{
  "n_layer": 17,
  "d_model": 128,
  "n_head": 4,
  "n_kv_head": 4,
  "head_dim": 32,
  "d_mlp": 384,
  "vocab_size": 622,
  "activation": "relu",
  "norm": "layernorm",
  "norm_place": "pre",
  "norm_eps": 1e-05,
  "positions": "learned",
  "qk_norm": false,
  "attn_scale": 0.177,
  "bias": "all",
  "tie_embeddings": true,
  "parallel_block": true,
  "init": "normal",
  "init_std_qkv": 0.0442,
  "init_std_o": 0.00756,
  "init_std_up": 0.0442,
  "init_std_down": 0.00756,
  "optimizer": "cautious_adamw",
  "lr": 0.00189,
  "lr_mult_qkv": 0.4,
  "beta1": 0.9,
  "beta2": 0.98,
  "lr_head": 0.00877,
  "warmup_steps": 432,
  "schedule": "wsd",
  "decay_fraction": 1.0,
  "decay_shape": "pow",
  "final_lr_fraction": 0.0,
  "batch_tokens": [16384, 32768, 49152],
  "seq_len": 256,
  "doc_mask": true,
  "train_tokens": 158600000,
  "steps": 5432,
  "dataset": "wikipedia_en"
}
Each number is 128 + 32 x the weight over its row's rms, rounded and kept within 0 to 255. Layers, rows and columns count from 0. Numbers have three digits each. The size before them is the row's rms in percent of the matrix's.

# layer 9 attention output (transposed), 128x128, rms 0.063, rows 20-31, columns 0-127
116:203155134137154088184155110100181165125111119090149101137140079131153132116146105111152118174115087157102145128114114179113063151126154132089152141096174129079115071098157151119088123106113123169112098113197123185132148156124111092165165119113119055093125104172222091085172136118132174138098106155155077132155142060110114105095061144104141169101163094185114125102144134136140152180159
116:089122136087078107102150149124169135108155160074163138064122178108100123082175107136157119135122096106129182163103196181108085154060127133141203151124154098076142125078127145207105103099142091106115073092145121134115144143116146134157143103165123156074116081078165122148155154120120126174153075099166108170128162071123141087151132166149185125155101165126114130148159097174159080082150
111:127137104181174161119107105155120120117092106135102091121128120171163082146108176172171091157180134103138114140180170128134122058167148084127159179102114150195178098128170118159119114158157143124078038126103126114152105139120140190117119139134106121101103149155089120149146102078043108152108137110099054094153058138126123150134056169147119136124160186103162116124183104154100125172144
110:095133136131101142115110136134054117152158099090079085082152183185139141154083103184093116097069131149119099164131131161071143108105105140137188151117099070138110174099126118139102156131086152079133055104149143182147091128193159098132143111162157166158165173141127158128137132161097083129094119128158121156168110122131126132102205128080136184169172167152085165114085106056130158110112
100:172124070127116146100110156131129129154136179146086149132100141174144154134078149109131098165118144111109127150140109161138114070137119132105068178192051104107129127069133187151147133175128175141060090142087170202115065161079186160092136159116105144172132142120171094150121136131106131142157119112202138088103098094106148094079070140095117109157099188097138150117145157103172177146120
113:078144116154163069125095136168138107115076128180103156116112181107164138143113131193171160138184129126119169126117169152108062095161132157129126177139122117087168109135146159112145085104116094141145124134111090105051122138112127196071120188175108111085136101123159086129138139106162121170120109070113137157186136085090101084086124143144186134128107166168134101078229100135124090105112
101:095128165120101088174101159121109142142143125163164163110094102152112118159126142156066148101083120133130110105095126087086129158190170173164202144132108085124114115165117101206154126119067118209135152112098104145109151110152107077119182135139107185120133172146129121124152089067120120143098126134161158165129064119093175117193158126070095096134177071120181107068117146119072105139144
102:097136134174083108130119105110089160129068048134136169132158163087187160130135165147121147159156089111137142218137175158114145130109083116098146142161092081129153122085123077151174153099161139100165096161139177183146094119160164149090051115127151101137155121102155111157124140119095084096123123069167105134132120084118117116148177165124151130166096106133103049146154096155069178129072
102:120124124185117155098124120139174141090169149117078178114125111069134132123127138176175111171115151159099128174159109154113148090101139117130087107143108114099200101140093140086168123088108127152110176138127093139155142132075113135202147094095068124112107149074178081118105176116112075153108151135089093137039162131150118112141099155144154119170081221093159129159148173191110129156079
114:144140150078173138156133133140152163203179124113070142065109096156113131119114137071122113149125061178153099125090136123148143084135148115125113142152166112131147156132103103141061079092109159162115182082097123075182115168098090142122132136134181131147123155193120194125144121158106097071136130133095090094191158170122140135123105101121058134134177053175129156078083091131125167161124
127:112108126143127119158169188155094158145122155105191127155070149132104137071115159122139145140123187129164074143204088062093140111108114112132116117100124173144124142168124133173118072150144062122124191139082140075072181103074099100161134161037097118136149110127189122115110161152130141124112106095095122123090085188130113116107126115187159186083111102181112150144154105152126155111102
120:114126149171195088117110110119171082118129071179121136118118175223116144113094146114100085137109142078120155103169133094092137108110157148110146167146118122118125128097159115134154136111086145135108087172124154125044143107150170176144091158206103074104109154149116160130071117130138131151088109131142157051082112117158156153088105139105123176238141103141159137151082094138142115169087
# layer 9 attention value, 128x128, rms 0.0369, rows 21-31, columns 0-127
105:189146162152148156133147114095145094115151073168053130123092109117154151142106103132119191121117152127128058077121084145164158133153119110130073087112145105183112177195100135121144123144110161156124169197087163088166151151125120112114150105119126081174151163186129078099112090136107158122163149119076113126136138212115095132125182078128124119117131117153107120112145141077097232149086
102:127106184108094093128134114086125114124154160157164165112118145134161151086144123107052184101148031141095103128085143153137181180079064111163114144132134128055111186114107136085132120121148117087106135116147102138116106106145112112126175091144114125120166093193145194137150149104161157136130170150100136182166100156065118142157211088101108136150138106089084153159119161111162106068096
111:135082141138089099136075041123179174131138101117176115183108140077098143108124139108088195196157171116101186091121139066165119144068110136150110131141124187160122150170144100124168113090158163171102161166096142131145128088085106143117068140111133095150148156122133099104128164101123154102154132148095124129088204058177145137140108122112116071152135119124137094134208170144117096103117
102:086147155129111131110125082078135145075150089154210125125143136059147154166142070151096134152107199180144179091058148100145117121105125145156171064112141094109141163166129111085116120058141045115146167125156062129154087117109093109127123140153138137150121135110152141112151124094129115150154184108058147119151121144190117123146159147134096186101153113122125148178169114111099072189127
104:127131071065150204125185128079099127124183079100154178125136105122141160121128101095069144104140088098129144103122125109109158134130142136126125095089152077103118133128094100171095150190104117116132131111121160150159139120113167110117149108132110122216100176121060169123141090108161121122209185141170138145078111155170075159172166143074081118122112158055078108130089148104112168138097
105:178109178129123161113179118164090121126138151102143159188127122094118097118107117093135134129143138161169123148179125119161168144094099110070118148126145132164116122072176127049104152063195176106148093147187070107206135061101183120173083108141146097163085164153134138146107193184114161079138141146116088110114112079169101141111100144156129125158077110136118113153151116146138162075129
107:128130141126162177169117111125158146128181156164094099157109107203071124149103138173108114107125156178103095067194130104139111166128132104199124124106142169121113148156168146129168091149080121134150075127107042097113113125090091156115170114110089139121143168144142197111129081104168169141180105105091083168163149152176175165096154124109178123067177160118125157136144150077163107103158
108:145124107140134116100109150115097090138138111107172100165110102172157108094162117102135109076189148140149131075055080122163132113133176086129113145103157125146151153113161147217074147174071090132150083109100100063090145144146123120077137130159105090163104045161093165150091147114154149139139155164149156097156109167128115142164164182113085140055155081190146132128111115087146168126175
104:140114128120078119114106084145119115111081147158132126166158133118110110106170115133156104133124151054154105117102108168105149157152143169109112170133128172169128110154114158145144185176223142129109106151133159154062095080164076117165159135116110101139167080076125106123110146098093140135050117141114179119099120111055118170122126135168136181110125099103075076195159107167133027104137
108:181168139102127142108155107113121150079116191130127104114163116155081073155159092166133043100131117121123156109110143182169137134159165121121131154120155070104162100085116121158155153132092201170097089153105134151157151124163126144138066143208112148097073089161072133169148150092089049164183147160141079146122140104113142135139121100135141058144144132074148124118111123118140103201165
110:148086129090085118118093047118122220128147182119160108088169128089142227119138182117084139088150156137157141153105147102131157127144118133188123169117131125138137140138111151137127091125140071097153153106104111099199143155134090124140125168093153146197144135129089128119148192127123073123154174114156073144164148113104137111147136106140097138098106151168053117058136122103143082056151
# layer 9 attention query, 128x128, rms 0.0587, rows 32-45, columns 0-127
082:112159119139163153150205158147091085146116129147162164071147136087126130176132138154159100046109103125185077157156161123175162080108184126164116115125122147127119135111131071089107161139170128115129118113089143094182147078119066115119115132086096102087137143114102101106215224160136109079126086114159112177142141115152176121135162105130134200064123108113087137119142146109153102152147
085:184106190111118046139074171150083093138098155151114164098143134131120144123082113111106188175160116144142205117103105204137154109130112088115100087154101124168156116119154157148182093102138124092179083100134097108051139110109141144133135091154133113153062099146058149114142123130153141132159168119107150111119097109095108153167082126178179061128150174095098083160089140103121146092129
094:091148101153118112134161104165168157137194095060135114166141123088074118079172128149162063180140188127104136090187086146128152182112131117160082072119107091118118083110095123092097139130202128171090161135101162140169080131108056102102118181088090174102137115114113126075113128111137152134122120167137087098114145168178127071121151083161155159081144112156156169138105120133091155131148
085:149134083185135140131136119140110137098166154110165139146091089035135098129145140093183085114140180130117129163148110142098106083167119070171104079128104156086148144089107180134130120140118150098186127183137137097157148188127134120094107172161091077145120117084140100162117172130183170111120146141133093160058098121054105121146157167184082116106092090085146165145125101209122148135088
087:085160093108166114143118163144087111158073083138156076102157083071174102162149186144157063092115109164179088099139121115120108122094174132132120120090127137136112124078128091133093156149158153158106131151085180107192090114127064140097127195142139121079154121094142155109136175118187134136135123122153108122149177080134189156143119057112199167063115095097118124133152140115096100182126
082:193083065141132106102109129138122133120103191170125181112093174149083163054096098114091154141132141140062143116131171130136139090150110090112133132116107119099200107158154163137171113096105123086133158146131131066071150155150175099177114059144064159124114158159127169132084118123129118144113113076141153146063103182095078125144135134134164098152186154178160115169076109129132175135153
083:078096111120126083126119110111092171167102157104053076072114128192116074093123149090124107098141131102126226089167131169073136203119093153113074132138174114150164103129128090143146107097146163183086172153126123151127156152135163160110138124124113109169093201201115152112107121115118107119106131149091138139145121149176099091116063124117179135142182072151112136138124111179170130115114
094:160107148088112089132100169112115140123115172115107157135118102166102198104071115106102195139147102131100163144122149137102149138159066105132156168147130140117144108148149144116190086165144082178121119127134108120112174125119216115199105092111148182143086109177087165128119077131142122194147148153113155168119047129117113132158111172166129090200096195143135105120133112068121160090183
093:082159097163052104139156056121199146086126113118099132126087107157103123156087180101100067090114097102130154182093176154133103143133117099062153100114109152142138177120115132196096122124106127165120093145109165108128120148163091136118111121090126130082115105117221120129079157098113133153156073123087118111082135118169150114174196128105130156123081099203147135114145106189111094152099
091:153084128053089090130064190191155122127105134105177126172130096036166120123127087156161114155108161078091097106095070185141133116075117120176129140101092070100187134121139144117130125133101136097123165071139120131118102109083074112119110147171138144176116153145116115149154133143183113167136144156133122117164110102099094138127117111163174138164176172108108140169085185134121208124155
089:094146110166090187163206112148147117145149137111143132125152115088089120138147134141172123105087129105121075170153125142090172111078198102150082133091123161156134131083092090111114182124160094128108119148093160102143135125097055123099140176146090137067137160091183100147183145152154166111096117102146087116131162139183188127119155111126158165097118127114070150046162087141131075198144
093:073125123064134150103145165174110126127136165130123095215150077092134121091176092149173085095121148154129137069152093111163114104132129199096112159141144047071098081095132175103159082064157126154100142138161157178189090093111059137139151145093154142215130146131149128124127092125142138171132175178137129091182118137091122098113105104146141131103183124105130103123102152127119126114137
085:143105155098104095130081138120131118122147196138092129075084113219105199099083101128114150094160067129148148145150135095096131137163082140107169154135107135109167082133117162139180103135076059169127128100146156115090162109183171120128168087101127176147122103127102142134111118150111122186177164138093176121098090169103098082111167170115112080203131166134120127144121110074104115079176
076:096183126121139101097143093112117086173095123166108033122181118153166093180147167170117108083124118157162154127113127158094108162119129153161118103069123150170122124090176089085133157155139121152095117136070122099167096137129073166093112140102131079149174099164179082148151165140101105063101093114157160131192186111160174136106139117073141150069124104137085103109166102148136113192122
# layer 9 attention key, 128x128, rms 0.0538, rows 32-45, columns 0-127
089:101125107172110126155093109098165157144186131066164128124178135136053094142149140109115164126070106153161058106138142089142175109108193098154141125134136139071128087164142118147136146134138120145132116095112118093151098148166113082127109122130097141144202189092150109167177144112058198125151090157166129152084088114110184133075159135129106118095112150144136138036103141182072111151099
086:117174139093124040125144123140129146083064110208088132140098121098155147146135115114117125144170064107178149151088134187125092140144096122082079129132095097159129140187147099057147153129147124168155169151125149137111208119119128180134147194156175064137101102121106119119166100152192087112151173101096178145145124108118115155125108174140171127108137088114172066129142139127145130140194
098:095116103172141135037159113137181110147114187137166098134137108132100184099142102132140161116144162134067140092133138149128093078143161079125119141136150126135133115090136153162101130141083138179085121200127156177118149147093195104085124146070108172121121093162092155075134131121127111153092038208137086111071140182122160143158123104155095066131126103124081191138123171152121121133138
090:120103074099104130152074092115128152162075130148125128165131118068164119144099131163085122108098072126135182135126148200112162145135150121145116121142161169126122160145087141171141156141063145131178141179153139164118135168125186123121117137083095080181113125131132122133152107173170121038086105159112134137160151075096124163168063141111158045095102108117131090132107175110096097222115
088:149149090160170124129059145134099123136194161090102151131186111172105134110082133118106158113104168155146109122127138080152096074106184073149145093121136142109160125105145146155116144127127138079082118094134123077111102144157121084133136153138099129161134156103128168147135089125073193154103118144208115146091068167125136115132201097159072095101117169115096170097109141171075081110028
083:136130153114119108126181084132148096123108107185104146107120153086112113126150147130118148083197094106185174139096153160063135116146107143125100136124109100154092159139114129114150133127150175141151127173144148163135113162111132153118123107135103134149140099166113120074120160108236085066145138083063183120181142062160103140121094161069182157134139054076084073178130115137153176168161
100:168129141150211166136151127194142078140154189119137137097056169164173152091099117120174140118090117126057119163125119125144097177153147140094101171099113069133167084098088146125134088117168204112073065130149131137119136057132144125084119138163136116165089173095084140084082106119101135134104197137129112118157092133159118130118119104113132117133166122167085140138094109194156118136179
085:105127167104155099175182059133152089123094163156087096106117100082118144140152101158092116113180127128136165170090146155090154147112132194129116142143108121155087157136149114097164127135150156164152098118092173134164191116103176199145133158150151126110085075139110114133139107135170044127162122090118154133123087085179061153106108167066185149161134092150189096129165090111167169146168
091:150131108128113145133144098093080131090134191139073149080128172141161149108144142166108147072161119153092155157142151138115106117111114136141134088076088119120167174116118143153201055138097106144155152127155113181151115163086177131056161128139109142082076071191096101158106155144117089140151064163108094177155174094098122085152102177132132127138110080080144138116160170113121094121214
098:106133145126108045038105129180150114131031124134156111140119147127115049099134114127074133176153104092143114123092114199066072103174120104101089112178124132152078144119173118109139163118134125106083144147153116131181156141106118119168116184101176111144096138114102127152093128172169165126097166121061120156099100087139123132143141140201180137125107146101106104135130167135185124123084
097:109144081131096199096102124125149111116144160076155119072196086161099126134178153108133122135100135135105092133143155078098125143105173085154138145177179135146156153109103119203148125172097134133118152089144186112098085137117146095085118095103095137122147165118159142172163120123131132101140050140130114120106113117144185135153170108142059116143102159145099232127137184189076061093123
090:119122097145145116116082197163117135177139162117174061178112152152126139138124092102128166134097186132071120120158087115150129104143125113118177116123085109138169067098154121128116113100158153039111150128146116127102090121091156145169088149096168130140115152106130169125139118123083190109059163175130120084105069217155163175101148081123114141094110194162107170116141170139128129087067
092:118093159126114081162171125168114123132131115145079103099069158120125158136108127146119143085169113124143203173095140155077154146142131187134107143093105144147109100162096097092135072096119194168139080103094144153136207140133122170122118149123162143121130084182108185158114107111120078137181103106133121135148147110126082119116128159070195090143200097117205116157188100115160174115188
081:159069086172169208179088141138082145145189159077119113169137141196090170119154140103173124137090145148134065150117124107186145100111143097126141120118125156142156113116118145155125145135143102107084134110133129120130105108168083043169131065148123145133193158165150144123108137124080200110141161137187115134124100147115140102108160117161091151115079170120103196097099106216145113126132